config.yaml
vocab_size: 16384
norm_place: "pre"
qk_norm: true
attn_scale: 0.0936
tie_embeddings: "early"
parallel_block: false
init: "uniform"
weight_decay: 0.12
lr_head: 0.00846
batch_tokens: [65536, 131072, 262144]
Each number is 128 + 32 x the weight over its row's rms, rounded and kept within 0 to 255. Layers, rows and columns count from 0. Numbers have three digits each. The size before them is the row's rms in percent of the matrix's.

# up: layer 3 MLP up, 1728x512, rms 0.0544, rows 283-317, columns 128-255
# down: layer 3 MLP down (transposed), 1728x512, rms 0.0543, rows 283-317, columns 128-255
# gate: layer 3 MLP gate, 1728x512, rms 0.0541, rows 284-318, columns 128-255
up283 092:108101132164212105130192154183147103132135076140087093135130175161073143086141136142171118130146122143158091120100142100090090127118115053129143125096101140116157118131105164163101130054107138111107127154141183183181121054139104152098116129112157132166124101131140125118136141117170112098160161194101129145048108105115138120139038076128097188161114144098122090127147140150131105152164
down283 094:159169125177116134151087091091084098098156078096128129080135090127111119107146157188146164106157128084102166103119142133113142145076167155168169121123076114143081130109126144118086088109124104126068084155101131133114159105133126136109170115135139141145131142119131110132125095102109142195166135196089088107111118083155143157207131090127114108180111134139113190147104127140078117087116
gate284 107:153129148135142158151107143108180118138206141062071072158136190121141115151122114102103149104127103085113110081154119149112120109155089179100066131089078177178168094135117131142125136142151090160204100151092126116174130135114147108141092163125092142218083153158161128109111128103121070136101149118160105136096135122080129207144090152106141128147069118099150097152173129134108137159099
up284 107:120157144128079125122146113083065129119116069136094133115083115166142116086090132103131136118162037180117126133086113145093147123078158077128127112071112099147100130128117066142172107092102129127137123112124138140137140157083154119158090102144144161135113172129116107177210145123149078060134085118083162133087099161059116089124122131146160109115120158157091067136142184156138130164135
down284 105:105158173133086122114124157085124097106153106195156106148124103101147161193142127093120092185067131116157169132107108147089127151131140142150141099157074130109117084145161157153149152149135182111132089150098135128066133125111175095111141140133122119150134104122156121180134064114088123136195195105124083118119181090054119157157147127147086175122090108115105173111181151096132128064122
gate285 098:192085158081116192097120109179118089121147122143127107184164093094149133120167151062158109132157138117094104111197095168147123102093123162163149084112145107163117126149143096144102117168176151149104148122131129145132172172113146095154116105130135155150121157123102067164167125152107199182070095118141092047119077121119104170105084131114045121119136098082127081173186161100110146210151
up285 099:169139094134128124176186165092165073125084093107116158083114099109139114152173146121114136180119089126139156125097134084087140075099123132148223076159143131129126075157104130147090150133124083179105106151121098131116200104068104115169128217115142129157124091074113112097160107065101138095146133124092113153153146101092106088111152127167142178127132160121137135138134149154180084158153
down285 099:173145147154103102169168088129124086153115159066080181083071147078125135141128162068144168112070083136099098082153116170145139080108123119172153059106123147149119119129103162156119136168126125169127177153130156119120152128116071176190088148135106082209151150115133085132114117111123170181127125112132081104137117133121144149173117135193128103131129112109107078158142104076080113156174
gate286 101:147121138114108129072113152136118095100130102146123129150110189127160102143177121160139176154110150126081202105162145147142082124052139126148114117124111122148107170126134061098147100138111126111142111144114135115104134138069118187123126133109138100168155072151079081142115098108062136112091103115087113140146114110148126139107064125115072157142176109188126079098186131057155064124147
up286 098:093071132156140200147115133116114097076148137143174073171153183117138150188168126118108122186063164165094153114163113130210144111159087141147052108127151072174153134149100123138107107126136131116126158150145116152071124151086075080134134140163132117159199108151079117153142148099166202156217148102098097110122144123139156134170146079198187118137118143144164140180066148081095109098168
down286 101:104089089136126193133116110141101138107034096114151088090168121140184102136169167171111106146176154170099145114173126058108145115104149189095141205119069121147104102107141132110087175089131078072136143121171098153132155120107063204110114063157161183113122071130118099182144168134067151134113125145139122144130124130176130116120141126127169117203091103107157066053179145124139132153180
gate287 098:132142160156126080136121080129124129133111178122135101165151134148119080184104112098146093152140133131064114102094102130156164123110084079101116119138098092125145159143167098137090102182115131112095146164118111127106159177124142151138194124098142183152120148132115129133103160078127085156149078106061150159160097106202121065084113099122107099102130113080113139166120102153140134130077
up287 095:066137109119147136177152115074154115153122096187082112105174152129147105163128145070053074143110155181143105121113150098125124126147114129115104154177187100147113121133146133177172191143129149153166123118118153135111127141182098203144181165141162029122116129141096111177107167233144145122148136131142110131193165066098074207157134136189122122089141112113170105110146147204177112104140
down287 095:146114085086156086090132086145135101183115153110196116117060139170156122131144155205145133145127089120107124178120115088093074123103122218115128137113132095153104132100098142215159119155100104136132138132182095132099123134156098153124116124114168142130112111156127101132193100169139156132132112135123115190098140142115089148152135115137104160083130132128109111164176117174058152128156
gate288 102:067141161099152101141096162104143164138140164149088129144191112106070100149198108133080075164096197115164139105102121161141120108139092100119104146097129151137152090068169106163171169135126102169107122169085136097139181148101102172099182130115194118146158160131057129097167087131129125073122089152087132145140187068124095177128120139073132104126172111115125137124098114105227103127096
up288 100:102161156133221125123171148099092122120155131202110136070122092157122157121113116112116186145120110121199110081153137076144150110164182106115125099072144111026175119108098123121104184179198050152154085114129124085148136146134093164151095111101133129141149130184098103096164111085109088226137105063127169120019150100149088161078106130104162110122128149041074152092114145165108106099085
down288 096:138118118098161068127142139134153131139073124115097100089115077115140152153136171106132116127120130137127167152103095170142154151142117166087124180086087166159110134168129100095104131170092132133172111069118057099145162073101121170152105077089107110080155110196146178137112158117157195120108135141111127106088108150115161127158135152072094126152110149148121104117104171149088149136117
gate289 102:124110141112136126105150113124184100092135100108122142122106118117145116157142084175085089126129087122140190108133149139148101104154128118173146096118111090152160069098148137128124117136137114085166177147128118108155177122101112016104130156170097209123127130111149165154184115124156191165094088131122070085186154101098184159097190141124148141122109156143144161113131170097087113094139
up289 099:103118093108116057137085164138112079149115095098152130120182153087073159133152062098074105093101087153175071095177096160148119077167143141093092149148122101116176128164125085130151086166109078085104138151135171145109122117122170134181118106112143157150060110143113188144093148133105126069146087105128144182163100091144142170133129144154175105174147168125122105159108134126170152102091
down289 100:141192122132088118104122112097095141121114158134111104123165091136096096123089102155127138124085123096177141155173122166123172095124170147167150156126095109114153198127144098130088087171084067112165109139147174112157099110093169129164106125141177134184087146112125157116100120154130169145128125127199145132148137131108134165135091135143131112164127215114104124089142138100114120135192
gate290 103:085108098125164109112157099143166048133142083056115101093135129119159084135113102114148125129079101137170112077127112096136142065114146098080206120177070170151112068094172158128123118126135085125128115098123134104166131073043138084114170164109170177176135158099091097106074083114079143179174107107186147163150138083114137151067113184164177142134148139140096117144122120092153119140102
up290 107:079095138114114148115116037122114123103112047073079143108121101079115122159141098063100136121123102125153063100120107133131135106079172067115139122163149149153169177090152179151100139149117146080110169128149105080122158164168130185101087157119099151109118214133107151088089112141135170110117151107140151114073099116183136173079102118148172159097058187159084150101136140102138052063092
down290 104:088173187126140099138123102148112167076087167118106084081089134136116143098114079148108132166132112083137081116097111182102140106077122073108094141164161107140166104113107086171134123129125130131082126112105123097123160129062136162151144143193144132076075146133089199146088151110183056161140100152149111086095166151110136142088171152195104107159086098113122138113158201087129167117137
gate291 095:109155175090138114149130144119156169137131116098147061174098105106174161150152149111197147175127128166197092106099124053143119151128139168121130124123198151169156208047128107100160158131135159178127125113138092087129189122138124096163169117127169104117127116084081086137146134156127082074120146170085107127135147165124170131126101159135109121051134116131147152136159146160179107094145
up291 093:135102128112113126120088114155149152123128160142133095072127123164151124110136141111123099132100131120165098167157156114139109149163159160118130143120142085127220148079152137125080077079071172107116119141140074170076082092090131134170093110098138159142121105122080158174131167152071090099095141087107162100116140105118134076137135129086134137196154132168101152130127141127097134103121
down291 092:174149163083129120145189093123140208079139128112172112128126155119076160130120138100086144141116122108189161158090087168150099090175151161102107150133160077138151121039086093134158149158076153112072146079111114111116098117185127130097121132160125139119134073153093100079145078108118096084127130140103126093079149163120148109052092107139142135151142108110134133138134113114179114162186
gate292 092:167139095143102048112105172141111088123087107122096108127116089112146144181118102118146153076076116111156126138126140097155139179130117143080154108096094114146089104097091068168185139092124152136161095211101117074110128122104131114133161105161155083165146137116105120101123118135172125158135053146106098128109151149196111149116152124155075136151166072160153151168177085111124108083151
up292 093:131081100081151107111103100137134066141133108130149183150167142154077083087139056178136088135160162134142153091080124099119165049130132121129154107117172097044117106117094122123211132134132061086090137130073125183136195171119195148085163145085130132150158105108175137131071099122158154177151134127108107116137142170135105173102102147109170125163140164138137161125069077164210085175186
down292 092:137166059124095105138144094137153154127047100179154094105123117128145101184153094075136122133102099082142151147078108087082155136140118123124082139095119131105116095095132093175141134184101165142098134141123131117103121064094109119113128080054095111128117167136155149084102151137129158146205116086123119078116188070153158089066167100134104136156123121191089174100067119135081115102156
gate293 101:096178144102139163083138079131162143145131087064146137109166172132148098113131149115076127138150155134178112144072146137131120151097181091172085115138103104170151158153133100118119147116147151098146102155120046134125126153175136134141143125203055183157152078161150187153162136151135138173159066168144091163094149117129085044102109103102141065089143058113162070145136118101100083080105
up293 105:095120147132176116103135100181140118156131132153129131138110136185182150140168132111090114148142151114111131082118069147082069155201130153107126116168120076191148071158110113157092218149174150142168093121134153140108100122146112120107080169085107113157095150212117058182147094127137108109165181161173134097203142080160115154172110094178130140148116071103108078149102144146207118109084
down293 105:116192120110130136081131100183163133180144192106144139087102153113112075166116134065129129143102128124151146171120140079067174188100145065133136108132095132212142143097111107105109153135110154087168112160131049158132097174141148111091131081137131142123123092166121177077168140124136111115160079100158104148116150084199123083149101094151144099126133114158136133140108121226087137151187
gate294 105:151128150116166160066178138172136124133094127113081128151160184094146090159104129025131179127164087157125144065192098186130142166123136172098114127146128147150103151095113083149145125132107126122177157154112114110088149144121166134058165056123167136123077127121103101117121185124119162125123151116106158161142098094066109128112123203111107143148110062130198132147144169123128125165133
up294 108:166137097088137118172128119126160152154142132144191132105112111128091135121140164092163162180142160134118137094176169184122181114135173123074089170121110082126055198099164097122145148132105046066108110133125173153136116123144130167127125050125111171134126125102175138073108151162127116127119143085133150128162114077111161137137104121177097127104105097200172144163159095136082133113142
down294 106:141165146155125192200117095100083115132124105091192137143104096173119104114071129200106188181158167174062121107128096186124142135159143182119127213104149167117140125115109164108123126172148123127110091131139159137107137098133118152134162070169108132144130116114116109119076145089165123159177130103100047216123164108138131134125119083135091138103095146151149139127112149061110147133104
gate295 097:139124063126151143075130071174129084148138077150151179132169098140171084098176101112092131128113136171128146111147117119157107115109070111144118117140120170154131102109116137144107155204122127143125201154174123112081063152088120110112154135181202069086130119123079167146120152100095161148118145156113156063175131117121093121069083112050108171094123163122129178162122130127158146114073
up295 098:135129100154115075091122127085132129149134109179163115160124163107133137174145105165093139121155172166121147106101061198094103149133083069132122164154183135146116112155098143130115131096159129126095118092129132105097170079148179127125165147075086164084089160117107110163130160110105155154149137129133062044145146137121097149156128204084156098145222098139175104121136127185120145170124
down295 099:121109080152095119113106159138146105166198146102122161111146105124141128127113119170161112147096133129145115159174072103141070066133096092092105146173163165152183143131106154108084127145153108149162173155134139115117160123124170138127103113135203126093085157111118146148111073146105149109132151117142114164160131107116102132050070095065178117143122148124134117125122107060135153098079
gate296 092:092100137142157104111131157113161094145140193109093083155125133159131103121117105050166123138093190119110096130100123111164090202102108097125115154174091160145147149093089106136083164193166145141100073138138201118145124154143165049121163151146158109107076111138110094100088103074113112102171166097183134196081115131108114106059110130138101076127104135160152139162138155082139165142163
up296 093:153141097098104124079122102107123141098051075130197096164115097091179113106133150098127129157156131126123090078136121142127119152102083112110109075129185129126124144121106187141100126165143116098091135085129199084121152126136103097145136144118036070097102134117068103126099213135140108197146127122090149101142160102082138052112192091138103154167168118123128115162132112105162179158153
down296 092:149115122090105151132094080132145130106168134111074125168108127111095090167167116102112176137124111095123151138141142071193092124098113084123169100102227123195119207052120153131135148120107177145152163205148108137131122143204062162144169102158165136107086123147124164121172099072088140170135140058179073138178119113217073124159170142138139145133154130112103113155139139128094135104131
gate297 098:097158124153167154113168123139128095152131125141146146082180118148135106153150119141171111183079065126095146134144102147136074153070112185147150122080183108162136089143117127152121149151112141104129112082112143083124101154111179121104189164105116158137154104158080116147151111112099107111091100097131149116145195126130138125148107132154121190086157197096174121134186193103188148193140
up297 100:126110160121111116141119138159127140095135140104129145169149154147122139111161102124147148146091142085115131145117080164076077156155116100132130111120093143104137057145126162116147144125133077105135120111097148096148128107171078125067089095169102133140119148083173126143137169129117137179183122141176131083169102149132101126144162067096187099121136102091106085126184146151123066058168
down297 101:174054144104102130155106060150163130152135077153080104174087208087117160054070119128125190139174115093096088190170153078106130106188163149177064140173087169073095142116114099133114081085105106098168133183112115098095102107125101206151089036228118109145072118101143130098091169136127177167159092153149112160114115117117130117088116108083085079104138098120111171146134074147020104077078
gate298 102:133143153089120114145151111084180136137144109120142107100146117120144131076154117101167129137094132131143122094173191134181107143113126158056144139071151132084165095160168164123111127097097150129152054171109095129101158128118168106191139109176203116161085035153124065079170108088107118135149093088159119144111074132120070102114085106144126071076198137117100101102140088153135088099199
up298 098:136116149156193093167156135086129102124170092153133197111121126137119135128130143208093137160132106069092159121128092125106028144129144083136164151125187112118147109119100195152087175169178084112092108102167160134136120121153154121106129204186117111159162101173199111094139149174105124124126160095159104100129099124105120137126106105145052161141144159104060130120122213102122081131190
down298 097:127023151149109128076131106158114090151090163120139108143102107138149157133134151136122224113094147118077121134157128105069123161100110146101179131100105128193119101134161130100120152168150136106155145131155108097118092166126109162116087104125127199088144099098176129204163127167136162179095125153100137101143128124160130133126161089170140183130078137126139225104120203076067104157150
gate299 097:105105136089111135144147169146178112120184120120069152105164155170125083122118118116157128130121149099172137095129168165086055075144127147173109134073136149164135115169127175204143113139130117078145105128159154114083143198132154138108156167145177131134106145156113071118056163106121094184129140162132145155176121104115125153124077150157182162148120096072153098100117188129118133097110
up299 101:112156186175102169118152132169155132113125167127125095120116186181091123098223089150080122054134128173130085101137120151151121096109093112151105141141144083181096154153108157145090151118133128112116127147076156133173099125097052124101103107120101135160136151122079108107097114161126156145133132160174100112098138169211156062128141113139130086154173137084152111109139186135152141192136
down299 104:103135201115153173142173085101114108130143155101126167142127131153101134181143088129121112134142104129140177079105102126071109057075084106157116138126123161189098143142107158130133139099115209092116136142108134046131142117126100131102128122115114156106130174090137185094048140124178120117135141138175175112148080230126149068125153121156137149127166101074142084114155191148142147160150
gate300 101:118161117143136137045161164123170065076107082132145157112119124119167084147146108118157111104135152180089117062149160170121132130072110127149100061107076093171083107096114121149106163112115095143125151122085169101093131138094070125092171149132100137157155166072094172146109154145146137079157158177098113063128174115115151166115098145070121098141107179166132141118120096104161138170147
up300 097:107170119144145177115180125089083123136129056243087143126118114120209152168153191146138166095109123123137159145145094085138062139101148148175108091124122110122103107104106147069146137105175172201188145109094135116149185121174137089052127178176138096139163083121147141124110073072094148144120142107082073108111183161105100152154201091187108088135051063124140160120139129083132121103130
down300 099:166143172124161169101139063150143124128173105148140144125186173142112149143127159136124135149092175134146169135105092026134166084226169113067164117148159162080160124110140132084120122128109145136079108126147112148102137123114119134126082117109182146156103125116157158094118053088051171088125158095149080151135128117132103108173128099195147132063170081121103122110092136124116036108123
gate301 100:116108084114126099114177171210133131134080100159117170187083142150088079210166140176141126094090096183212151088141188152123093074128139132109144122155113142167110082167126131161139078143090146094154111117051104087131158127140112127150145119083102167103094142132123096068142146097114112179107159191103137194192092129127132145114095140104135138132096151123144121173128109158130096127161
up301 101:123161121115066180111145075092118112147083071126241179100092126163131155103160125188093080130157155154163124087112091083113125147102157130153154143144129048172153070099083185163128181049148122154146112067077140092106059134128154149136106198102150095114221133140120122178169167147136169132215146098124106102168155207142140133136155117120130076109184099150116106103112162125141116131140
down301 103:127115073117105123142111098139119196148095139173150095138179108132130158116141116090153149091126118163074114094173103087158135149106177083139094094130166127138167081108141129096127123176148110112090109113142131056088072139157142204143137212156120144106140144118099096173105161078162162118181161098097181130149096168140139171120154153134165164090162151196068100109123133157098149180105
gate302 099:114136088127161108112187135095131095100166114127103118147138179142115136145110120109188122101085133109131144138177057139129142137121144114173167151126171109119130162103137181157134077119141126109169160114150108159050110106124078167104174097105114162119138173125117164163143098122141182123129093131124141115203115087157101146116095126077114157074155120189084139120094108158095067115107
up302 097:238100188106122139109064188127090162145130096078114096118162117147140122144177089107189137102122074141146143122211129075176152127084158147191134089189128085104089137127137111156110112140134094125089203135165079160149132108101091082108141106119073143182101130175141208177130137186126116078109134104110145143132124139099122081113125174149126087145095086153137138113148111145120119060174
down302 096:155095116159165156123186134166109115116138130099171111127127159112143109092095172118117119117157135077085153110094145093176163141161156101144204149159159162161096159143113136105135082078124182081127169131163161144139111156172155113177107113095095119090154147127130048118159128189136125077071123168156167162085188172163132167131113142121103084167149130124147136135173139146109122100141
gate303 095:084140148112156105121161100109171202140167076161085160179091076136146128070113119056105102102097108164089163117095153129139094138087117135184159156117114168106095138077120045142089153185156159117169113126118155068098137112151141067138121111166095120089121115154086141138133178153103144181127128155105156093143119170148175145075106131074117128133159165071096113106134122161143130150111
up303 092:125166083077192106102147129113131131123161187147164159144164067109096136126151112101119129093109105169099148166104100116127120136072128103180086126115078136138123168084088112136136131127093103120157079145067147120129169149193108203135178085064202113105109127062086156155128212145172096099128076162088164137131138063171101111139107152125144164132141065109104172084136133165151112121133
down303 093:113135122184106137135132159083061131122173089160099162075204071087092157167126116189139114116178065137103088129144174121125144123089194156151140130087063108135054198108078094192084115111159163066124164080106180163064103155109079041185104126131187107128075187133069095168115073186162099103134131146113164136143187162123122139166076133175062157142157091136077089071093130150092130121116
gate304 100:095090127110133095088176141177192116144113150128117182141116168133155057125134089215104115113180067103151145123142151102160088145098101103105118108115132140109116136109162182129089101214126174191078109158142135119111129120147139086000108143104120051122122092120138130084091128165084137175089129140131148127135141143161067133114123079144130180088151125131069106145160107166179090121162
up304 101:076099119151108106120200127115130174107115163096093100154127102129069113162103169122145130193129129110135141119132115133045134125152086122082178102160138180151129112133140118166140111171118142130137147164120159084057148153099154127075149142136143074134141128170095145100095156101137078160152112136134164180162046151113124079107111102127108124134120193101176129132141113195179106139137
down304 101:156134163091153123129116104181219104173127193137130107137148172146110126154084067134106108118154121147160149108141070119122142166092058109183128160121139163099125082073126115192119117083114134107114143135134076118125107083118126153164122137135128156106120066151140120094112111135174213163141104103149104107068139188110115080108135118132173154103136080081179168074165088126148144095181
gate305 096:112183165173185080116178146084105128159137149059147102113060116124114117121094086140119150108056094137131113084094115144170088108153138147089148083113134171109146120104061122160183118111132051113154073105169145140155152147051117076125199147101134173103173116120145122099240142161119170094127142144129131062138144109130109124129050134140140144050133115155080141144087100151084141147155
up305 096:074098140147131075143185091119133140087151165161103096171075112102069122154068065201103118114156129086158149136147076132102149119159135079130168126100152109138152090137120146108144066129121120122114154142091175123088116111120104144127123094094192115146074152132097183154085089140115089126115178131128185131104165133150080124077123136080161096146149114129147111177179199099105075117167
down305 098:141142059088123161112143178116209098151177057104081176129148124153120080120141129147154108136136087116116143206106139149125144102158057136170089108130122105106163141065167111099195158097109081113140138156110167198143135155111156098118112082137139102115096092110125197154139174123119166064123161171107134112153138155121180189137147199175060088101170123102106103155145111117161189126175
gate306 108:103095097102131118157132131118156128136138115078161060161097142194056096101125065145091130172101099129212162099141119149147112048084122145169127153107161123241159103146128098145118083109148081131107138084104105113125147087130082134092123144095099106137125108126120101090123169112088184152172117164096085157125136109108056088039106096117195143115151134188173145108134152134124126187098
up306 104:125157138117135102122176073102086179141130164107169116083123122082073126142126138082132117124145105146130157123093123103173081122076124131138196164218107168150137111130082094142132132112156096100088147127175124121106107114140150090102138047133118171140128123155124119128059189135158077129119100135123099146128162158139128132087086173096088142062149118141103128118201186128160102102132
down306 105:128107077143109128163147178140131135087175102105152147180161160173103180083109094132113103152197097049152096114081153075120158155150084117135146119098118131136117211117177111172116143125097103180121115132138104140055146118129143121099080140169116125135158101117079147131133167095162136091140160075125114114185120111188165201138172116117101125138146144197181085139193146164078130154109
gate307 107:139140151099109117081137120117159115128155122127154116121109122104174070113088075084146096139092162116190089143129085109149152124157171173132135100134173144123217119068134127095061114188128132129109158094099156148137139120089046046116104150169126116099205108157078193145162152153077101118092160169149145125177098083062088098062095127074169120121104152117141135188117111128128123125115
up307 106:145095153149147090159138126089105141142136146164104104171088080171117136195103145122081146159156109136152163083105076106148104109119172178125087157101131093140115093120133199089165142120117110155159174089091164096122149120203105125109107153142142130150133152159148130164151083090140102082098119166121143174110159132134096156132122070149102117087121162135155085166140129159142140138179
down307 101:138151137148150118185158112139116159122173142147124182170121065090175093092074142093121122128142088095136184138144062159172135156103132131144084151121174120125152087128095116150131137115121176192077152122120131118045131181136059100108108109127114124102137108112146090134158085126179143154113080137164120086116096132116152160138130089136146097117121136100115091176127106161135185131132
gate308 097:203110148098142131097163097160183179104156105122109087185112173103144153119177092120101120093120167098145137061121184091108042154192086107202188120075145124168081129115160128151127132103071159143163115147126121134157144116156138135106170107136120123130181183099085081158172134106131109115157105180036139113113161162186136201143061120118121115155068115100101101086128142127116106149108
up308 098:158081123156148175114154164082126119176137060064168178133149133169086150155175147129114196141143121123109114145100127155080123070053111163146111124158130113200117070144087127120142121179174049081158143068153140137097091115126134157106150078126046109195126146143131136108160192071154117128151099141119154143130058121150173155159111097134142132079121123192168154103097187136131098202085
down308 101:168101089099103100164137090151163132131122151145101143118076083098137131120148147127161154154120157195138111102161167122127132115088120130132109167103145058108087082102085162099119118136104087113112114136089140151120121112145116180117188127098114097053049162122119085116134179135167130093123145136106116135133141130124141137167161155134134143094166163125095140094126161137110106085170
gate309 098:098052124129157126123102189092184174117137091109052092168132121108093124124121055117159104126176223090089082081138120137145185118161175153112140113095140080141101172187100132157111154133125147140195103164174166124080124108114169109153064095129133083110098188158083138140116133134112144150085127123117128159107110115154098066090062160111105113089184133071148117122157153177146076110127
up309 100:145151107123131175124159167173154130073145132158135149108127049183115141125135087152126116106164113137190144122126141111188119113130111131165114125109113103143120152121174082141081097103121100089072143135148184134141123080137116182152119148075142135154121105120133138090121106113104031112154091112152155092096058159177139161140079136164188123142153112178104087129117142105157151199114
down309 101:112138201156178103138114191119150140098098123146051173155166104108140187091181088135152165073180121095132113119093177145082113149152158101148106155109175134194149153154125151105040126102120136094093140178113119130120170124095134047127178170105139099060130148119110139117094139109175076127126151095115136142110163098140137076101103184116150096080192121131112153108100129109211110107091
gate310 103:142089150102111093118152112174128077097123068097155154130143164151079085210154135125119182161172124173102119131129109148141124152111127132144138108133116144089160181129130152175084135110114087142150134148094099137133112159098124154064118169171117118155139067091155161197121076129115173149201120134139132189148161086156083126124161084156118119126131140087170110156112127068113143147104
up310 107:138184095142121110132142166098096084223138155158113136045106104103177127123121161092082090089140122092109122148105156153139103140072167115126128125114077127110161135114179116128156099114080108125176151134118200133181203177101198114139152163147147184124077136094166115171157097132141132141117097091136066153152205085113147201156124148151086115113084095075183153101130143097149110145178
down310 104:180131121096109097158155193121097150173141106148075142140096128147082133085107104100076117150134063093171136148136092143129166190095143151106151139141105148069097142135139141099094115144116098141134128123086163150143137063179186144120122143149109133123130128138132143143173129117172118110147109123108145162118170128141144151096124100156095072103144110131115171141104138073068195121177
gate311 101:176154115064155141078121141127149113151103139115189122160127111101134088099159182144124143146169133149156167110135134097122097125136088142147131118164110097152157157153129095176111100085097074170139097070117043110097106120153106128130166137154097136173109127143108142210114193097151095111099127099146094165128112128156095128110060093187146102135076115094149106069134205110136135122082
up311 102:134114176139155146159109170196084177187185115133107163088129088124203156091165113128113125119116119165115083107104128116120072096143130154152105100184180183109112203128148144114149131129163108135208148134195139133144180090104204134140114158101167134140099069151143098156114099090100079102093128105135154132124143101119159056112130125198165157099121176089142127119086123178117143115097
down311 100:094165119145109163179183138141131163108158075132140088113181097129115143151141106134133060118180131089085100102119061135090077122143142120173100175150121153089124149123137094106158130098150128080131165144103085101142136146093186137165153091091042069120133135171208144142149096127150115143124147157113130116131124191163105120116116191124112157193119069096112101127088184098166133140162
gate312 094:087159131060186123138101118054111191152136113130135057080162087128052107171192035138100103113141142123150124126139140127122162175102102128100148190171108109114132118175116119171166120151094091147089147143155126141096143086113132108137128130157102123078157120142057155143102148084156071116173138112115079190135096131133147094067092113122138172123148145106053156110137115118119114129091
up312 093:132104140131100115094180047072122088068135108090158145171108099146184136114114085095121112192110114132114123097108093124104133138117122128107152158105124219114200088094148098123142083112126132097216156140110042143196116151062162132117152121121132077109114185148133093162119142113089115161118107153105160145154125136155179100110143147078159144099149155101131060109139122132143125137097
down312 093:121122155175142164085121129063184140124139124109112142153114129143148111128159053135110149118142188073111170116170144083151106138150152093092144110162087159157192136178128125125161134123123146190140092145191129092132106139108123116098069093182070145186141156168187146166106060115114126156151149155100115131107150129159091162149156158128124127126194151086127186119152096172144080129111
gate313 105:125085119156147162107124138142160138145163157076121120105137109126140091115121107067145173122161115142139164101159149144159087163076125093106134119098167086121066168129171184147116131101129049134139108120147133135179092114133123146088095140179093101100098133104127142141142159150101122097109143111140082112158098094127158121137123094118072156146137160165081092138147095103136135148141
up313 106:180106084096089129148116140110122160104128126123107143144090093121172136113183103134116113132137135123189123120154129142124102157146191137115086212115095100107142114109113099134200120173144130060149127122158061102106115102117159116167120093155149115147113104114119098100097095102070105158090144097145154115188048136145134184113132103106156119141115133106170139095072119144195110172184
down313 104:135159104121108120115138141139145102183086115152122106105147178109191142102121108100079121132153091122093100119117135083119108103180160139081079124122115123123200112125090099114101207076120200086172139169127082160108089053106180143172178155181167132144082125141153079137071171135090144162119129127160170132135093183081097117131143189080092096158116126124110088142127159063171106139085
gate314 105:127095116107062175124100097114159151132127144114160140126174192104115075086138128086154142162088146190186148135181133136188192084123119112088117098138162159113155074124169153177120147144159097111169153107117171098078144193118137125083126128099149130130156110169129081083096131128176127181108172127128087116161104113102103139137137121121143098176147081185114147137086092153089160121082
up314 105:160139143121153136122057141165150107192133130159118183130117122154132141112104162126149131138093102147108049147154130100085184109162086095113091133169152112147120101133135136126160107169117164130127103130154125136107132133059130141194182120150126156100126122106163169134074152091171168080131147145090135137126101193174159115121137145089123207141151100129195135086165076129123153110116
down314 104:116111150099089188132101167137170115114130108079154145126093076178118117125114178168138118120121078189140087122164123098108185161167101163084145131067131170050154088118118120109144097134152161081120110155151181135081122172070160181089122121105105158088095117117145085142121217112153153107150095109135140205125141183088099106161099138107113108120151153138121098108117151122132109084149
gate315 101:136091132179160123103136109177142145167146177131106087119168128150126114130125106044115166137095130088131129071134151098124118147120157130114164123017155136146137123074137124139163117091106128086115145103123112097111136150104167141165144153123106149091144096056082116149098106096118100157116157141125116081130071125130114114085070136078104176085169114137058149128115129166100145195106
up315 100:124141099129155157134119124184103144115097133174149139149099093139119161116130131132160132075133084161068151116089173136101080087143167173137144127114104161147107112137086118159161119129121075128131151117153195102178127159085105056176101081139176104140122030085106078135162102096163118150077131119097088122097106113126134136157112037139104154099152155136091086090041187123128120166083
down315 101:213129108137120084124102089123112098131084131161122135122093119120096128165168160131103167168132125108137098102126141091103065142135118176180110063164146147201129107101147091119087134079150112149123117147126108111172139141143148154148165153129124170132125138108218124171148159123138089145105088118164128129116158108129154143154179130134116099148146081169134036143152114147166162131137
gate316 100:169139135152133098111172157162114148186145095092066194162166136127145094085161061108137123130148114090129157089159117120109103144072163084137127150146118136064088159173150152176121134083153080119153159128069106150117174085141094117150146155117174152216085146120137120134159090129103145146183111099076094170100109096095128114108129107133123132122133144165109103171091172114161121140139
up316 098:133133122140140094156166207170186102161087052135125160154090084143138116098122164176186110080195118128108089130104120131144122126105113105155077142040106134142172134099130119119156043115116129107152079130124161106120140108145144142106116128067067143157145087121187100105139128071096173122152109128100096134088141128096099109159164131137126144127140094115152078115108083146100065114122
down316 098:138112104095107186082062173178096146107191106122151113106121155121136124127164153118105144108148132093108090104142089117131165152139148092141145157127144088181097161148140142117099146164179077152203149158149109125137076119147167129107097052104113120097129036108156142099118152155155099129197136161137175123169165148114121134129121184176106118131067141153141132130142091186126148195071
gate317 108:142133213103168108141139111184158165104179108144097135102121056070136109168133101162183072144114127089142132094182103147114103078147148145093144140100105154141127156107200145218064153184103129127143110148142103099102127136086142104104131132147128180153123107198158167138120127117122111070108142207130087183123093090079128142162131108128155114131073142124140157135111145151112106153130
up317 107:127173099182084114113176161186093178131122161117160147090165119137149066129097105137101140187119117114149135117107138102120122137225180110088149103158073112110144043107110080145131176143101099157191176119131144130125086134114154143190150067153045159128192079111093133146102153169132087171118099134160170149101134088092132151123134146179143128125094151104093104143068099147166135138110
down317 107:147142107156146113133132167121132160159145175111109140119129106104164107136162132126090092093147121158134088204133115134100099104118167128106073082115155160100106109114122129108122170107122155148125127100117117114108147148154158101154093054114220111112084101080109143117131170054137141157096147124204204153105103177142104151075167112154108128155139083109087111098138095134113147075146
gate318 103:145157112165175121076136087111132187086121134185127123161125101194141075115075089147094124135117173106131136090121160144102133108130087175216154133127115133149082087134157140107115167172087096147138113168188122168147139129137078090146148100149120114166127110153110096080176112111135116178066045085170156127112102107102134110154122151151144124153098124105150128178188145165094140095122